python train.py --num_hidden_layers=10 --hidden_size=96 --num_attention_heads=3 --num_key_value_heads=3 --head_dim=32 --intermediate_size=384 --vocab_size=6654 --hidden_act="squared_relu" --norm="rmsnorm" --norm_place="pre" --norm_eps=1e-06 --positions="rope" --rope_theta=1020.0 --rope_fraction=0.5 --qk_norm=true --attn_scale=0.378 --bias="none" --tie_word_embeddings="early" --parallel_block=false --extras=["local attention windows", "value embeddings", "hashed n-gram embeddings", "a smear gate", "an embedding shortcut", "weighted sums over earlier layers"] --init="normal" --init_std_qkv=0.121 --init_std_o=0.0271 --init_std_up=0.121 --init_std_down=0.0136 --optimizer="muon" --learning_rate=0.00224 --lr_mult_qkv=0.7 --lr_mult_o=4.0 --beta1=0.95 --lr_head=0.0101 --max_grad_norm=1.0 --warmup_steps=48 --schedule="wsd" --decay_fraction=1.0 --decay_shape="sqrt" --final_lr_fraction=0.1 --batch_tokens=16384 --max_seq_len=1024 --doc_mask=true --train_tokens=92690000 --max_steps=5658 --dataset="wikipedia_en"
Each number is 128 + 32 x the weight over its row's rms, rounded and kept within 0 to 255. Layers, rows and columns count from 0. Numbers have three digits each. The size before them is the row's rms in percent of the matrix's.

# layer 3 MLP down (transposed), 384x96, rms 0.0897, rows 254-383, columns 0-47
090:114137134145097193105150157119119132148146129132159111082097144116080155155089136094111176133157167120160082127138145135185130126103172171177044
114:189137123064107144141157094157139113134117193119146098158080109137159090075091146146177095087100143118187126106130160114146149152140161166117141
118:137100121144158161086083104134211122107139184126091147126068115069129186098164112110145107164149131102142130104188181134139090141116058087160096
118:175124130165160123145169132121197150099126148110168089108164175153040097074134181112145058105141153162123104149109137115106140142158118127173162
097:136128157134112048205155164152129172191098148157238080106124087134111164081135085122127151130094116141141182093165061149145152154177187140124140
078:119144117132078117099099158140135149098131094145122118085102116127163141109066082138089203211124141102101123069101115122084103146146135130113177
119:133109120123132133129203114088165104160122095158122144204086110216186110180095101117163152162091162149161177099104060104132113156112142190154127
101:100116103145129109148141145146224087104088097098179170168127164130158162118122119166133125153181142139095052094077136108090165077174118090098151
108:115137156103176138137129057097123082116163113104102115146080081142185118075092126139132160131109122151127085132121115071117106123195172123072121
094:090103148138175107160058100073137127111165146151133159129081203135135123100138130127125092190097167159158145092126140089086098114127107095085135
119:126071137121079096114119168154141103142119143143136134085122132133137142145140199132128152193121135175090135193125141139180177165119201164168166
070:163066183120102141192109137115127107120138158095094128119129160137148041151111142159189129152135165158055116102084186129095114153152125138128117
108:112111091136176185126164130129104080124053104214160153094108097118097133160092081099180137125164157116149076166080127111166103123165059093136079
034:080133134070120107049173144088159131113150078076136145114112115158148140067171051099087110129121105113087125150132027166140161142153184110077133
099:058141145169147117100144156131088104172087052171109126173149095146131070157141128112118092111170102163098185119149157119130100089076102082123128
118:173151058102127162141059074077115157154093105137090118120146164134138086139106134129190113142107180127166141105149144185129106150204150093104102
108:160115154152124097149133146081112142095167055152132124080132114144177113074118138164117145101139137123153148090119108121123153125158186125220115
100:183127090126105143168110161113111103180100111075118143125116141126078129156125159133117148096149111105117182113128151162126084163148151107101131
106:141121122128076126077157124109099142118112106082206131144058084169129144108139125122159125169136131150130134090165104110132153166168101181078132
109:087128080162164176116173119064128062147123170108122115189145088150148129143178095122170147102131107110095137148159123111145125120081122077144114
119:162113167130147105135147135093144100148141132166179097154124180176153069170139127093171074101093110151074100149113080071105133145202144131124096
118:190175138082120084122175159112177137104134112157098119115099147099124126045155073112099129179142094100139086125139131084138182120200130146097159
059:104131158117124115111105130141157129100068167131134104104175111178123134148122088172144080191097141102178135138129123119120076165129144134103176
117:091130157104128120112099126136172098122120116142111179116164139136141167135160172129116159108146099140145135076100084124139122135168125141173131
118:119134146081044142132150114173099166145101078172150156129080192184157207155140158147128161155129079148160185112148076130178153095127128143072141
128:166147165111167086095177120135119152113176114137125116053124152142100124131145157137131157105115137129051178123075165181112063103158107134137171
099:119106147159164123101188142106172146170145146171140171123064146139175101088181116140079092108065196165083132119152098121091163138117089144154081
132:092164104155117092107077137102024167111159126153110083116142144171104135140164117142143143136121137083123128136123157113124153126136125139168113
091:126099097146117182135199092120116147135079151095111141126138145074109135109125135111143153062132156104128108091123110068147165126138092127153094
085:065178147167122125153177167052088140106132122187093087166097132139103059088112105169178089174144115122161094129163123165175116152145094167129148
098:158126097119090133153127079115192122115203147096126096137127089130128082088151221106191132152110170111160095129091114100070050170150146143113080
108:065152139149115076109114101102152086122170128125122106143055151115151080115131135068125112120157128114171118125107129111131165147155136142185181
105:126104145097191139101142087061149095139178067114146087145195108085109173120146144153130156113158167117108105122120140137123142110184119122031118
065:157122140090103136082084151117088176137172144073160148124172139214167073106162172186101107105165164129088146099168175185107096170118100069110173
079:095096089168170129118158157136215114099115188149148160133119099157153177105086066115125167128120121123152178102141091167164162134125109112139070
087:097160078106077137086126151137103162154170131152154156151056144121088149133138148122134096142129079063119112117159198148139166117190152148127132
073:077133167140130191129160087055115147093142108179097177119140145108097161080130135106111150076125143133169118153132115104139091096117151184127110
114:151071122118122125143155177107171169154119102166177131105164120100169169096114163077090074118090103184154093090101150097145116135129146147104156
121:152152115133081073193154142129113133135079144109133164116102125185095174094108099151164140117147060143147125147135090101094119066156174158138090
103:152161102130146111131156098139080096122127105127161097194129149133144168114118118122109103189157104119155133076146123057154118170169057143160132
121:138089104106160084090099091181161109153131135122113144114135178098140160103085115139151163137157107080144107153178170155156142160108147156070164
101:127150185129174139102162127167154140081086158127109110172151133126175091099152117179131113191124109150139138106170147194125108182129122100137135
115:154119083148135158174142135152118156114146183091112087159093147138142148148182172180096143115203059127135151131180067136099139163114153213201087
121:133143171141113082104128139115090160163101137147174170154145127114155095114131087141112138063094140159119076098139078150172150072141073157094179
094:135117052129109174153139144126119109150168166115154138106088112123152142183114088116064113111101218144078109138136128071114083131090151149136083
077:099141122167132079120156109125130110119137181135164148119203065114097144125135109161137135068126148147126077175136108081092118136072106152119144
077:146090120136083103113139118159128093104175087057158126170127106138163061103136122123122140116060104156097108113121170141115120093106138105133154
106:143080170187143138159195138123118094137118120154120161134100049171146125175130108145163113084150164155129150101142101146102122146133085124107129
130:141132136129100149070130143107146139142101146180162080118148076101105095145075121208053076135114122110096185151098127126125094084131162133063073
096:132111146129162168113149079116114154138127139196178137128150105130163103140142123122044085140129143096138128117116122124148108111126083129085142
098:145142153126130150086109145094153147119110155084157151195123140135122105137174155101135162128119140189154153081109111138144143122173157067100167
098:134097100082135112135142066095117104123161148088144137165129156138128160101174151145133129169156118153142163143146162125167167168134121092077160
090:184103134148138129080141101161140128141108104107119148192129098130181123119155175091098097166131093154119124138122063105149142126072167201142127
118:122136076090155125116135180145103192121099148026056123106134139126062138102092150128124167102172083104134096180155148131146129097116112128157145
099:146149136178123144083197110062170133121188103124102201170141081131167174113160129144138123148105141075152111166135134123168065075151103118149144
113:095127076068134089135143143159129154137083130204107144131085153189155143127137082088092097097132060140176112136195086162172154142048118135150113
075:144167124171100131179081141141128131111171141104141128127110158101125060175107216128144099139128138186168146166118139098183131099096142139159099
109:077067071136135087135161160050142131104089128127087157150168121132092114119105092122156104150139106134097146092099132187107173152132113122105182
109:129141142089118163110090119116146181123195145105080132179120139088114122157162153126172141111142154186133157090065166126138158067166077156145206
119:149135145126091098134087093177086059159096118151148119121118161175101096134139084132159153139141126095120133074114083097151120083123151122073116
121:147096111103136076160130161114088139113132163136117113132065093122117158075058068132139149126089088129095093094177140145108147178105177115185142
057:164157134176131102087101124159119096102188104115131143092122117146186034162127114175146104145136142108084117074128119128129147103126120109027138
115:116115140121073108132099116190140112185100098177118140115136180122172123185063125073168170120113170070126105142097125074132117079138140115112123
095:161132099082143154129116129165064163164138114173142158115049089154172102140111100179150158108141102137086158088180117092132166148121108128123089
110:096141114088120155131190134108173125086103150130103063158141131100146124093133107154125084166130138130122125106208125166183158108104119110147093
048:203103066146150112131167180131098095109114093114153155109077080109146119126144113137150160170107146166128108150159109112110143146084130136150058
110:161102139175147127162124076149160091164186120106139096137116087105147114147197121134136159176113149081136098072106137137123120201099057085108108
080:156109135156112136100173130181114161124178188123111169137196187151071136172096131083187168104135152163149123118055184099104100180095178119129117
120:137112090115075162116080119138097157105075138140103124085124162124148076178149121139149146157121105086123116119164118118118153121157079136096130
101:089155153145118116108099127143111129122074101152146134110141178118132102090144130173107212156142151213126138075143105174086121125135084091125174
065:176117105174137076074140165116119133151093081150143084099130121093101120139122216065201054167112104118158112151165164037123144121156141134103120
105:114162126125031089192112125133094139129166135130173116105129125121080173138050147126073150121175215121190150140137125176155102083103127150145148
078:140172156142151197076151088136097143176096125107098109128095153097124138091130092089115156109182142081111115109073148179149105123099097180077074
113:130133118205145164192095109142156117098160175142129111136154126142080124162109151074117100101159172100114104131135164100144135087176118149167131
104:150103167175101106096121212081133145126162178160118114138154102132117134101130147150186096107143146171126073131203081134159114119073113156086144
089:153089105184108132119099093116097154123144111112189095122113096155126033095094101105132121122164124161077201100077106134104124088125202071126140
111:088186091142116111162144110118116137102176127213167134100136199091089095116132100088167127155129188080119088110125124121152099125077160082127102
113:135109142087126109103124175140081112120184122084085115123065113130162171112141105169145109120078171118132120150141093091158066182103133139077104
106:174111129122104179145092101168116099093110117115089126069069145152069095109098113086145122140135120195153142122119118159119112130116118133193189
088:158134096110126155107124100135163084159165139173155181062125129115160153142122086123149113134160153082110123163156061131130086099187147184127167
049:129109100099114053076125170071148121095176142130130176127103123097145130100102110201140097110100168123131115129125135143147188072187152154143068
083:131091128159154113119151075122133137046164122099111117127121151183116171177118157153131132152122045113163092112143094132144126097139155112148172
080:113113131167120173123121130096135125117096135099054177119179138206106148130142182141103039086087128081083149099065118092083072158044081136126162
108:155093117122118087066179139099146132134081183130068159122138111196124123118054146156096099105111138130169138168121173155120154134145130120097130
099:123142104142144130115179127104115140162188121149096144107148085090136081126122154170136153092149097156152176138161146112101123158140040159191099
076:195133157196146098088113124096189062097209143125132144177138116113134135159150148102126120141099061133121127103125103146084145154169115129119110
082:121080147193143166133179120117164088106165084196181085092159128159125104095104159131117135135129128133080158091149186129116067110095080144124110
106:172170100193088136141130114129125098120108180141120178147141145047114189111123095148070138144163107118108166153127172142137108168119144141173102
065:096126171111078162086079117098131093144151157121099122096089125141183152109117126157132075105148183140143124151198184191179073122112092128163128
117:174125131107192148126084095157161226131113130155064116132192193128180130110122149134170151181132101117137148138090146135143127110091095116136145
119:068117136125133114112119083144143105179098130144190144135081069097123132080125106147118056153133115117137152090104162112122137111139104125168150
045:112124097143121089120119128114087111141132138131152130070141146109144099138079164106119157104103107166156092116130152195140135132097120124091179
116:068170170143128185123111122062144157155143169140120088170137069115132132184130104133135131156118082044100184090159095133144105119105117131161110
076:100099148159124148089175106112147135113125121136128140112165159137106179116184114071090148206121169162112149100104061110119088095112200171094174
098:118188164099123159126103131154146096175153129159122091064149168116110077130157124145157226157162098193128152127113108111127121121112160166126092
107:138134117198121150113136163080109100135046198144118109202182102111130099141172141104116117082187148137097124113139112044123131148100161127101075
067:099133077192173086134081167102048091134124158156100094136151152158129118134149093189140134136185108086115079123123111078103181134163178123119101
140:123137138176168138138158142155102166109148137122084115123134131147124154171121102109088122177131129154152178132146078129106125137064164188153132
096:104103090096127107130149148087132087120125104146108115103096133115180139068144156080112085129134126117160155169095099172077135124180165189144061
056:161076068182111141111139103132169127140110037185082164094123089129092106124149114120174127109132097044124090152117103095145167115178087176096091
076:125097062123119139146137123082100169099168107092155121125127138129081118106084135147114091145108100133180120120139135199166106129117126124094098
070:145178191138130103156113127106089105145227167146090149064139098093110077110081114147102099133121167074186141130110094127100146136183154102177081
116:111147086165126115125170170137112111109170146096139153153106172112077099127134086099117123078142203148173127128145094074137084153129133154143126
110:092150160182128158081116096102189128093145161120098115165142160120160119119141146131119120053120162062101101154154151174191134121096123086167133
099:106158167153114148159096183130080122185175152126153114112121113076148050173138105121083100109130111128140117112134198103166083188108099180136111
104:133114125129119147142077104101098099150173098049150105130160188154170065114139130116140113095179218157194129100166107149139077122162131150151110
106:120161141110103102093109125119158162121137142112138118139146097107166121130135171153061043092188156129120165072141140122064151124127111071115090
086:074149068167114150115169115129149137122117101058127133157134143132154127093129169162098128073131103133067128147122153172173098181151076111098074
085:151153162191131163083156136094156089130052162104145088189131171147122122112089122165141152054082100188121113128113140076127170139156124178086138
093:206156198111128100141127121153164083108162087134144091131096223092121178117161170094157168106105135097165106144113150093081118137166110078091144
078:129120120125084107112146156147114178141155123171124123185121144161092132082162085097131122106113093152116152139135140111063125114179172114148108
098:147129113186130125145163130122115101092166189157142111163153155145093116184091128137135125108133092095154101149097217132118166166109157088081105
101:139101140172106179158115135082112067092148084145067155109184172126146131150126129067119130138178108053149129157094155167071138098088085142172137
096:097127135132140099165072120084068095142060138122155099099135172086131174167121152110084105137145109098140098113107111112140124041144151124083155
109:108097096162106119172099049156157125166139136144170106091188119091110082065120141149059131117140205116147155113105152126146143116143161187125178
114:155128171115130066132164117137098135112150102127124121117127131090156081090129141114177132173134158173176189045181136107162144128133165165126200
078:073092132183154111121122131097131158142118179129134144152103098099138156209179097077103122213123131089152087102143151153123126110126172087188105
111:122056151154082098152146188094116156147127174106132121154124108145089177139191112193130087134109093154079136116161126128123150115115137109133171
103:160143168172089110153086147104094089134134115140077123090192176174116100170151126114116128206147058119139167177100145081135114117103167102146109
106:048107084166126150113175070148111126132094079108142093116148144115134112133153072085136166143151139082131132172125106126160104123103112144099067
091:118149137142104169094148120130154152117100161098180140136195128174142129140125142135156115189080132104131194182093112077183111132147074124058150
092:171127099131122120150132100136193102123071124114124149167160132152123085094180118095138081107123168160136137122065202102081139182161139089137150
106:100165075144143173178168089107088132065099118110089130108146097107135115121110195077131102105175116141155164120046136101101164123085133142121094
093:100110122108116125137110088059155094123135077113132154113161075071093119166078145132138115165105112161164157097059168119175171088141174116145126
103:111135078116105109056148071179146113095096111107131111164117157155143150102141118126219140082154108154130141169177074105097125138141106196162197
093:165156111076162095104172081088070093119100125154144152190150154118147156191119181136095120139121152101118149099146186134177095144123164138101137
105:174106142111133119133175180092180124090118126077174162170104155053169111148187154111174129069130124096104088088106146118153118129184172062147144
106:054129144116145137167181137142151153120163130099155127085084191149119168126122133152134168124098063178113099121149117114176147066148144166063184
092:166129148151125096175096170130132162150073065150108108109126117111119156108133127074182135130121065174067116083070161137076124107112128138030138
089:128171113144096113168094149130110083186178121136115166164138121104126119168141150128165120097092119175161106141142134165135069121110162124104112
# layer 3 MLP up, 384x96, rms 0.151, rows 255-383, columns 0-47
120:135110138143115102117167124161141148148092168107219098181066082151186078133118133131193089087151112147144145107116175074154131137154129146123110
094:161131167090140126111119177123157139177156158147102091174129137095072085155137165138147219107091126170163136110129124131102142150166137144135141
113:101115151164113127219097111076105112120104142149111092098153201118102047095088151140192093124098086176181160163099143127107112138177089163102092
107:106145110132068139100134132162089138095113137185174104134135128150154095122189144114138114102211131065142123145073143161143153145141135105089099
097:117068126145127091128132133130182117138117147111142116167164111131160150138108128106175114089170164198086122132191086109162142136191093153145143
112:177165110133150167067148133118133045164100152100119160095099151132095149150146143160143139116106183121133160145098134119109118141176094104131151
102:165081135153114150172173113120114079216107163107117152154145082136130155110119128142151123124092137176172126099103142148228058083104074124098170
102:128159160169131130124105115145113163152094137128135164172184116156154162127117165144102075161140175093169138078180170141113165114091141097174154
104:153104132131180123139151133122133173138136141154145157184083150106138125125115121157169176176103111114180190125191135190204085089119141121143193
114:156098101159047110127167153097096083127135129111113100093115115121171049129149145125102095153146136158120130138153142122143141166120141091142168
091:037092130160118163123162082118179144110127169128121118188148103133168142134142147167109154094185117192091155129040071107161127130077125130172160
103:109137164138115142126122088110128176170150144076097122205143136101098149087194169125069148150134157109117106129168102124104096140076160178130150
075:115130152141206130143123170142087085110127154083143127141076114156160109139118135187145158135151169158114167157076162101113094105088163136147147
097:122120145163076118105105101106139072123123078115186143126149118094152082146132112114167121087082156165162159237068106153109156100128088129129120
111:110149118132090080187097074114096127066157076100129055132168124163078132085081146128150082111103188125103122111151127109091122142107106129182159
106:132132068102102102173163113119086129092113100172148099121121146143096150142190106118127157147134163136139069142126180146131118126157129120152167
108:099105110165168117184108117067119077138160081133117145213134141126113109128137148098130212162139163118104157180114123145103104175097133148122128
111:120119087124121115129124137148192134149166171141123167130109164119092143095074198114130166110139129112135135126144108085120091112075152135191082
117:168108144080120109162114136146118104104112077125143157147108106086127134156099076030165147135141133119148078075135097163116132134192159089150141
119:167130162167106090194121128130081115128093180179122084125135175160117073086143189083161073092131140122123153128144141080105134121196162125153154
115:198145136137112071180154154127112122133116099139068186113157135111117109085084080152130123171123123158090156077149197082114089110134089086102167
080:126148148115134125133151170099154162074137141098147118165134126137104087124172160139140132036126150080130101089177129123089145147110151134106139
102:119117138116165091169068154142102096169138092113121108142152160101109188140132177128098116135118111174136179162135078110161125125225157161136140
118:105173124119065140173182108120111132095149166136136160098150092114165107195081099133140119102120158113135136098134114141114186127095094130121076
114:121143093121185080133096159112142128149168141171100142097098159137091151097132120117105178135131179183073124122152221116081064095112105132149114
109:142118099086152102158160131148149128115170112080123159080101098103108133129108069123128129118115146150134139136108096120175142124180151177099047
113:129113107098145089161149088156077104183148156106112126146117098154140195099161180125154147141130135167129135143196165156142130115128132131111095
097:111102154133160161128104140186115151083144108109098176150144122209122088122125152120165105130116143101177172083135048087112114122092117059147112
099:087103145129107142082205173136092112182123100174115177119126085100148125109154127082135147126159114175181082125125098078125048123126161118187122
103:110098163159126093144126198155121075090096111156151185127113124063110139126117040196137124172161142110106155140176112198103135151164163124123110
107:077129180115134137163146083139201115148131137162081083147152186172120198109173173110135096099153129129100140145057110144136073076065131157152124
107:069103131099125114136140098145161166115159127115142152086149133092107146126111141099166126128113081253065133186129168075166051104155128135126126
082:121104113108110145110155127147133122100134094109134121143086120082112091108064052164105167135117093116092131158126082117143105141160117154063091
075:113104147074164101114128149155133180152195082134128126143109116170138175079109143153134151098067092121138027147170154113131060132147081145179147
079:164153147114106143119052078068112133117165134079186084156174149016149108109150156163128168155137166113156145126108106150120109153104120118067109
093:152078133089120116144179144109139126092091181122173133163105092102124029083111166168100116126073196160093118113105117176128068116131134093148141
113:106124123118137158158135114126146167121077061196085070136147140130106146138124149121149133148115096082164129123124151148159125113162129198090177
096:178149152182126150112142132067134078068139130102098104098116096149141154140106083058088183106136186107130136156086110071119152085096059137123136
104:150128080111163116197093120113138091144160153044169103136142150137142091130131179121192154188113078101122147140103122148072104125130121145180157
107:200090122101126147101109104162162090129148114147174179108155138139099075087150151106200140134056141130139143132133171095121103187152191145124186
101:083183155125106095148088152152105155126173115145164089161118097132129096108073145089087140121129116093140129131176111074156112079079139175157130
091:129158156117137168115089191115107072108092122117166118133162135109159139109083062141122088132108162109142188115089108159108115093146161065107159
102:149084134108149125039124113085131174167125181193147113119116095115128168082128114093102112168065163112092124182072168046112129155106095134169175
100:086111105072112131047152143082119134088091137125138131180077074161078113137187094165137153166174130179157086143114190088074117137113116150121146
098:127079143117113129140154124125162133087151108105136090065167152119102107113162182093129132103128159121129200098098121159186139135083188097095092
094:138119201137047116128103092082157114103120165141139141106157068169136117119209139166121126086122095110172068077182163101048103084122142113139142
115:070099157140120163140117053053119143095085145114143119113089126101141147080120147122121082121173150115078139096106152079134220133153140105104149
112:168114125138114095103136132100131073166153065139172133168145127153134082116075144138110172164146152129117160152141133089081173117142128074164127
102:126118093112128109147119132140117102135122114100122120088172115160075172130098125173171156144068102163106136164100117193106198135138148095132111
100:054179182122144169149141209124162076100095100194090109169129097112144136147129155111131158126125107138056137155159095170119109189150180170178096
096:156100137160130136133130161060158185095142125163170099100126122109188083149150170098152138098121110077099152108119077068044083158102136154131127
102:156121162145140124159178111099176194155098119142152118093101134125146082127159137123145124115129136082131122061121157156145146137146170152168076
105:163118125167197096141201152129066177103146131112131067166120090141120060121148180130099153098114134158099129135082102101167105067069103144146104
104:169097134067081115145122192145130166084148124140139145133133169099102119125125139158175154149132121152094178133159078155159118126151098165143167
115:162129105092128098117113158188084111104148118160143144122079127095073095105121121119130111115091150163161095095192172099101171136096118183131056
104:159078107116073153113189089138098146130116116136126156154105141088084108053133130104068094169177162137136148123088145162153131191128152133110174
109:132141179132129196076079161177079088117103136125145187130146128085114147137084184109138213172118133124118158111154130119162126112099108155155094
109:148152150099105133122092135155199134149122138107105167131124080125072146097139201114069089113090188184113172120114209102116136093153117139222096
103:126131183131130126175073093147149070143140077161157100174133137209126170128126123174112111146155112137109171153106131141211079069110176150198169
091:100175163135137176173142163147178102066092101115109115111146160107124100151203121147134164081115154172121140108141157099206136110136112129076110
068:118079117087140139139127143134098121167098185163144098160187115129105097092131107130078163100057148117135133142118162074186128154155129110077185
089:160110101061091087161149086118099060069121171127152097167149143156139104140091142129120128142158181139106119142105146146172121099093111170133165
095:135145117061128096111158110095104142114117125132115133114070137096083136122144098151174096134107099121126165170137132124126140124178114120103088
103:208126131164097197126120116166161145155110119140143117094182093078154118132137174113101123101139178170122101084121176120146125120192069085126185
077:166111062108163074114123149139112080132104188117118099119090098131122106138188141143167148129142108152097133114109058092098182169174110129159179
100:183095130128128126112122074158150070093172137165070114122176069133126146143153114143207146101080066101165125123128124121059154101166177148158135
085:157151100064182143109068160133113098070094118150111111188069122177105081142092132115096114153154114165160172124095185107112156192148174174164108
105:072188137131144136181139141162127099096132108124141151115187170124103119111122132168083096151116111148132108104083124106137178122057116085146104
101:143137125123184088171142146157000183152116151148123166137139063135185156166048139150182126122104137147135111088187074138163154134091154130101107
093:124130137157113106177114110119075130100187119098103155151123122130138170175094115196125148085145089117140115154141119157142092133140204166190098
098:141123101133174158115116143117107156150170101085102116160133080132171089124110093071149161097138101089156133226138145065111117119093144086096064
082:115115151118077105160147152099099083148105112157170118102150113109091117175138171158066141109105102103119162203113069129152074138118180112103115
097:113135104060121119115137128100091109111103124153216130115116091127154134105168119098154172150078101128220128134138097112133136104075107040116115
102:074193128114148182151111111082149192086109095105178147089079148064134100161091101135097155133108113124096158131119093175077161160178145126160156
098:099123128107077128161077164100108116107118109095146148169091115140120193061112099131111184116108156180128112165108173131175133076157173217117127
105:168145088102083094078133067173162129122160175149054111110065111121143158085170159103139093185131094167139119092120121094177110121096154155137168
104:156074157135150134131188107143201150164102132125120149109077101154110161138153170139124139151112146038087142124157168118124111173069171107148167
104:100140145106164123108133169143163088129117162142118097173189132141163202135136136153123155200134165094133108156084120092122164071117133161152076
091:132139114165186155141156078135111093142136147071119135129164154140112116090168061073106094172126084111171137110137176051100133100154160124145085
087:103121231061141161143144133117172149116116134117132173156134160131138078112125195164173131114113183112150100117167117086123111153153074141139136
088:100078086110140149108137072131159182144168126087112149166142122196069091058172100124107100097094076152121167110111132100137151110125129102154072
090:154146070116145085106132118146124123057132066137104130146120128105098088118146181131121133136078111098140117132124124130123226111132139145126094
096:124091163127133127113123085100166139117151208141151098125120126135084078152157158128110104164049172156124116135130112135112167198139146166065189
112:159131080110190106193174161052208157080115129167138124087117080097150109188105127116118170139108119153150148129145078139096082144104087128155115
086:157088149086092123176165086152176150146102121098098069120103184081101105130109095154123093070134143122145168155143134207134138096129189174132165
087:104093089103135111109122126112106075164143126116108143207148112107111084173192175109091117125136075086186084134126107160125130117138108161150103
107:107108180118080166098110144144107128101141137129070116120106152105147096116176171080158092095098125104181135129140129104102150134088100150025128
089:147132081095077165178158129130139092106126132138095081118119133083159117130049113137159113083129159155134167227111113127113135125134105079102109
094:155080127135119139132112142153169127100206120058165080168149109061134105129149133155141130109126121148098207139118167146122104130162120163203142
111:114125118097143128123118129057145124120132094144098159165097121190173120189114126089105140157115138109116105092153059144071126179120183121121068
079:110155146124137141135165122092161067099140158164160141102115170125197113097154139134166191167094161136126086124133103118168171088214160067077103
116:117124095122108120147174177119104171213181129132129148166083093047128149115141159060134119096130173132187149209169165112089127092170145165143128
088:175108149153188145167103141160160115107189192093128119131182125110142104168125189099089151164182119080092133150148147134137151140156164111121116
090:163088138168108067122112072135116177123129107136114110198127119164140154110112137095083164163136150111141131106128098079152108128121191083115139
104:152163136131130103161124147127185135156168079094152165093094102103129195088150094113179097142136164170111095193123093123100174135078147140126167
086:074136181122082099088100075090174145140168120148083147107155057161143189115159115188127112143134121142142163133169112115162142141157082115097171
112:124123112131071070167100157143152136106121102146104130174111187167127102093121143134125095152153111180176095112153121102138106142134084144092076
094:178130185119156161117144116142129155168139161133125182099140125071121107121141119161198175184086166098143121150187146124161118128041105135097133
081:124136156071144060096148115140092109136151145093136166157125136155178123118110110170103113107176103187103150118176115182187072116068102125143081
087:058209180117143111141098095169147148092163106195173111142143140093119093135109226165149121149089118124116107118128148180128110133131092135180182
083:172102100092112151092126082089152113113150169114080157161074141161124116129077091128092188193128124103146116119134089114121177160103126123070147
124:127165120135108100135183093096134212134049144110145132164117098094125135090135132178156179113170131119100073135158128114131109136101115122094136
094:179136140108086103139136138117090096154061156130143146130137115100138113178171133176069164170154124137100148112116115129073095138153141119163089
097:131127109102127151159149131108093145142140142105139024087142141103070119153141091096100137145069067062081125102122147138120149154126099185185167
106:101160124195089073170102185156131124129179114095146116154117149133097130150082143151185107090110135199091113123088105132147111131207136119147111
096:148068105160195128080137090143132083179131068159150148194154157163143053134138124110173148154075113072133116133093110130168154103123112125140094
095:103083163099121103105145063164106127117136097185154120113154062115095189077157131107148136126094149149103187076151134113086128147102126086092099
097:162099154115152163137124138197157118138156165110153132117159180175154131164128123143064078191109178040147107102159124096168132080136139126077113
104:161127159094117086094159120108119072193140095107102109162108188132115111142127121074184121128083111098145172119123085097073142127149106127127171
090:193152120117113143122157095130171099163179162104139152141158128068121148159209145135089122175115156179090099146085196158145152118068123099111137
099:184127172135097127171166157161179147109129178143146136106097119161114118131071110054131057146109156163142125090088124082195130100144111077093146
092:105161105096132116139138172087113128134106122137181162139122133197166102137179212060156163176070151162164166130080164117156102116135104159127097
098:159172118145108180100142097111103175131080136133059160179088071092173143148100165142131095131143095173130116141104139101200124184115142205087097
120:101152114127117126086133083148099140107149110077111125198035087102102071137067118141044170128131163144164127093120142157143143123168178192149138
104:128087131154140136142115094111123154121150150156102154174099114131079161144117147188057088151107076059148147122130135089089134126093146102114074
093:117109107085113112145137150164135116182077161123063132125098151100141176097176120131157114128122094185135091047100108142151178107076084069185161
100:159043120139112145097112114087091208132116174134159097175135127151146088172118124172119160149090089157134128077105173116143117144105100121171108
099:186102172214095144127129154108143164111148097120149127114138082072120196126157160140137156160102127116174144131086153099148143052097099159152129
109:167102139133125182084130093153161150146188085156136130069106102116080203136084195167140124103185097135165131099125116163110172170180136101154095
091:136086082159120141136145112144135131154105134156178129085189147135143134122140121181087097120198110151139141113139178033079137146109168124113144
096:127088202083100128133158067164115137101121125052127129081186118114160175135094100117111171090122095156140104131125086169083100069074126180100102
092:098104163116102152127131116082089096103180164147103083116095179137146194053116123139102161153130105148142123147115114108184098131153132159146112
095:089120164169170136106184116212039149103103140104170149084109184108131170132131149151092222108185077110164144106134094132127126205124111153098120
104:163173083110186150139155129147178069106159135122161129118173137146147130148111096096138118121032148130106189103140102130116122078163127145101112
098:079136108120090126132105057109127135121138113117182119092069083168155123098139090131102137179163086179120176173093062127122115147192105126125128
111:111129086088124133113089084095104108141204101119167129079189129115163183141084141113131170155114160164096190136148176178124138138146138146126085
103:126158110095056072103089134171166159161153182145192142158155089126148122110116124119116073087167129085148111084149142123092128180076166150095078
099:194126127111128200150133108106089146081114065184117135145087111113128170081101185128147099173120112113127171068164174049133140170096100114105133
096:114142123086141159064121125095117125138154127150069072135085129188087114145161151100132146173149209086120128100116138125146169093138140120179174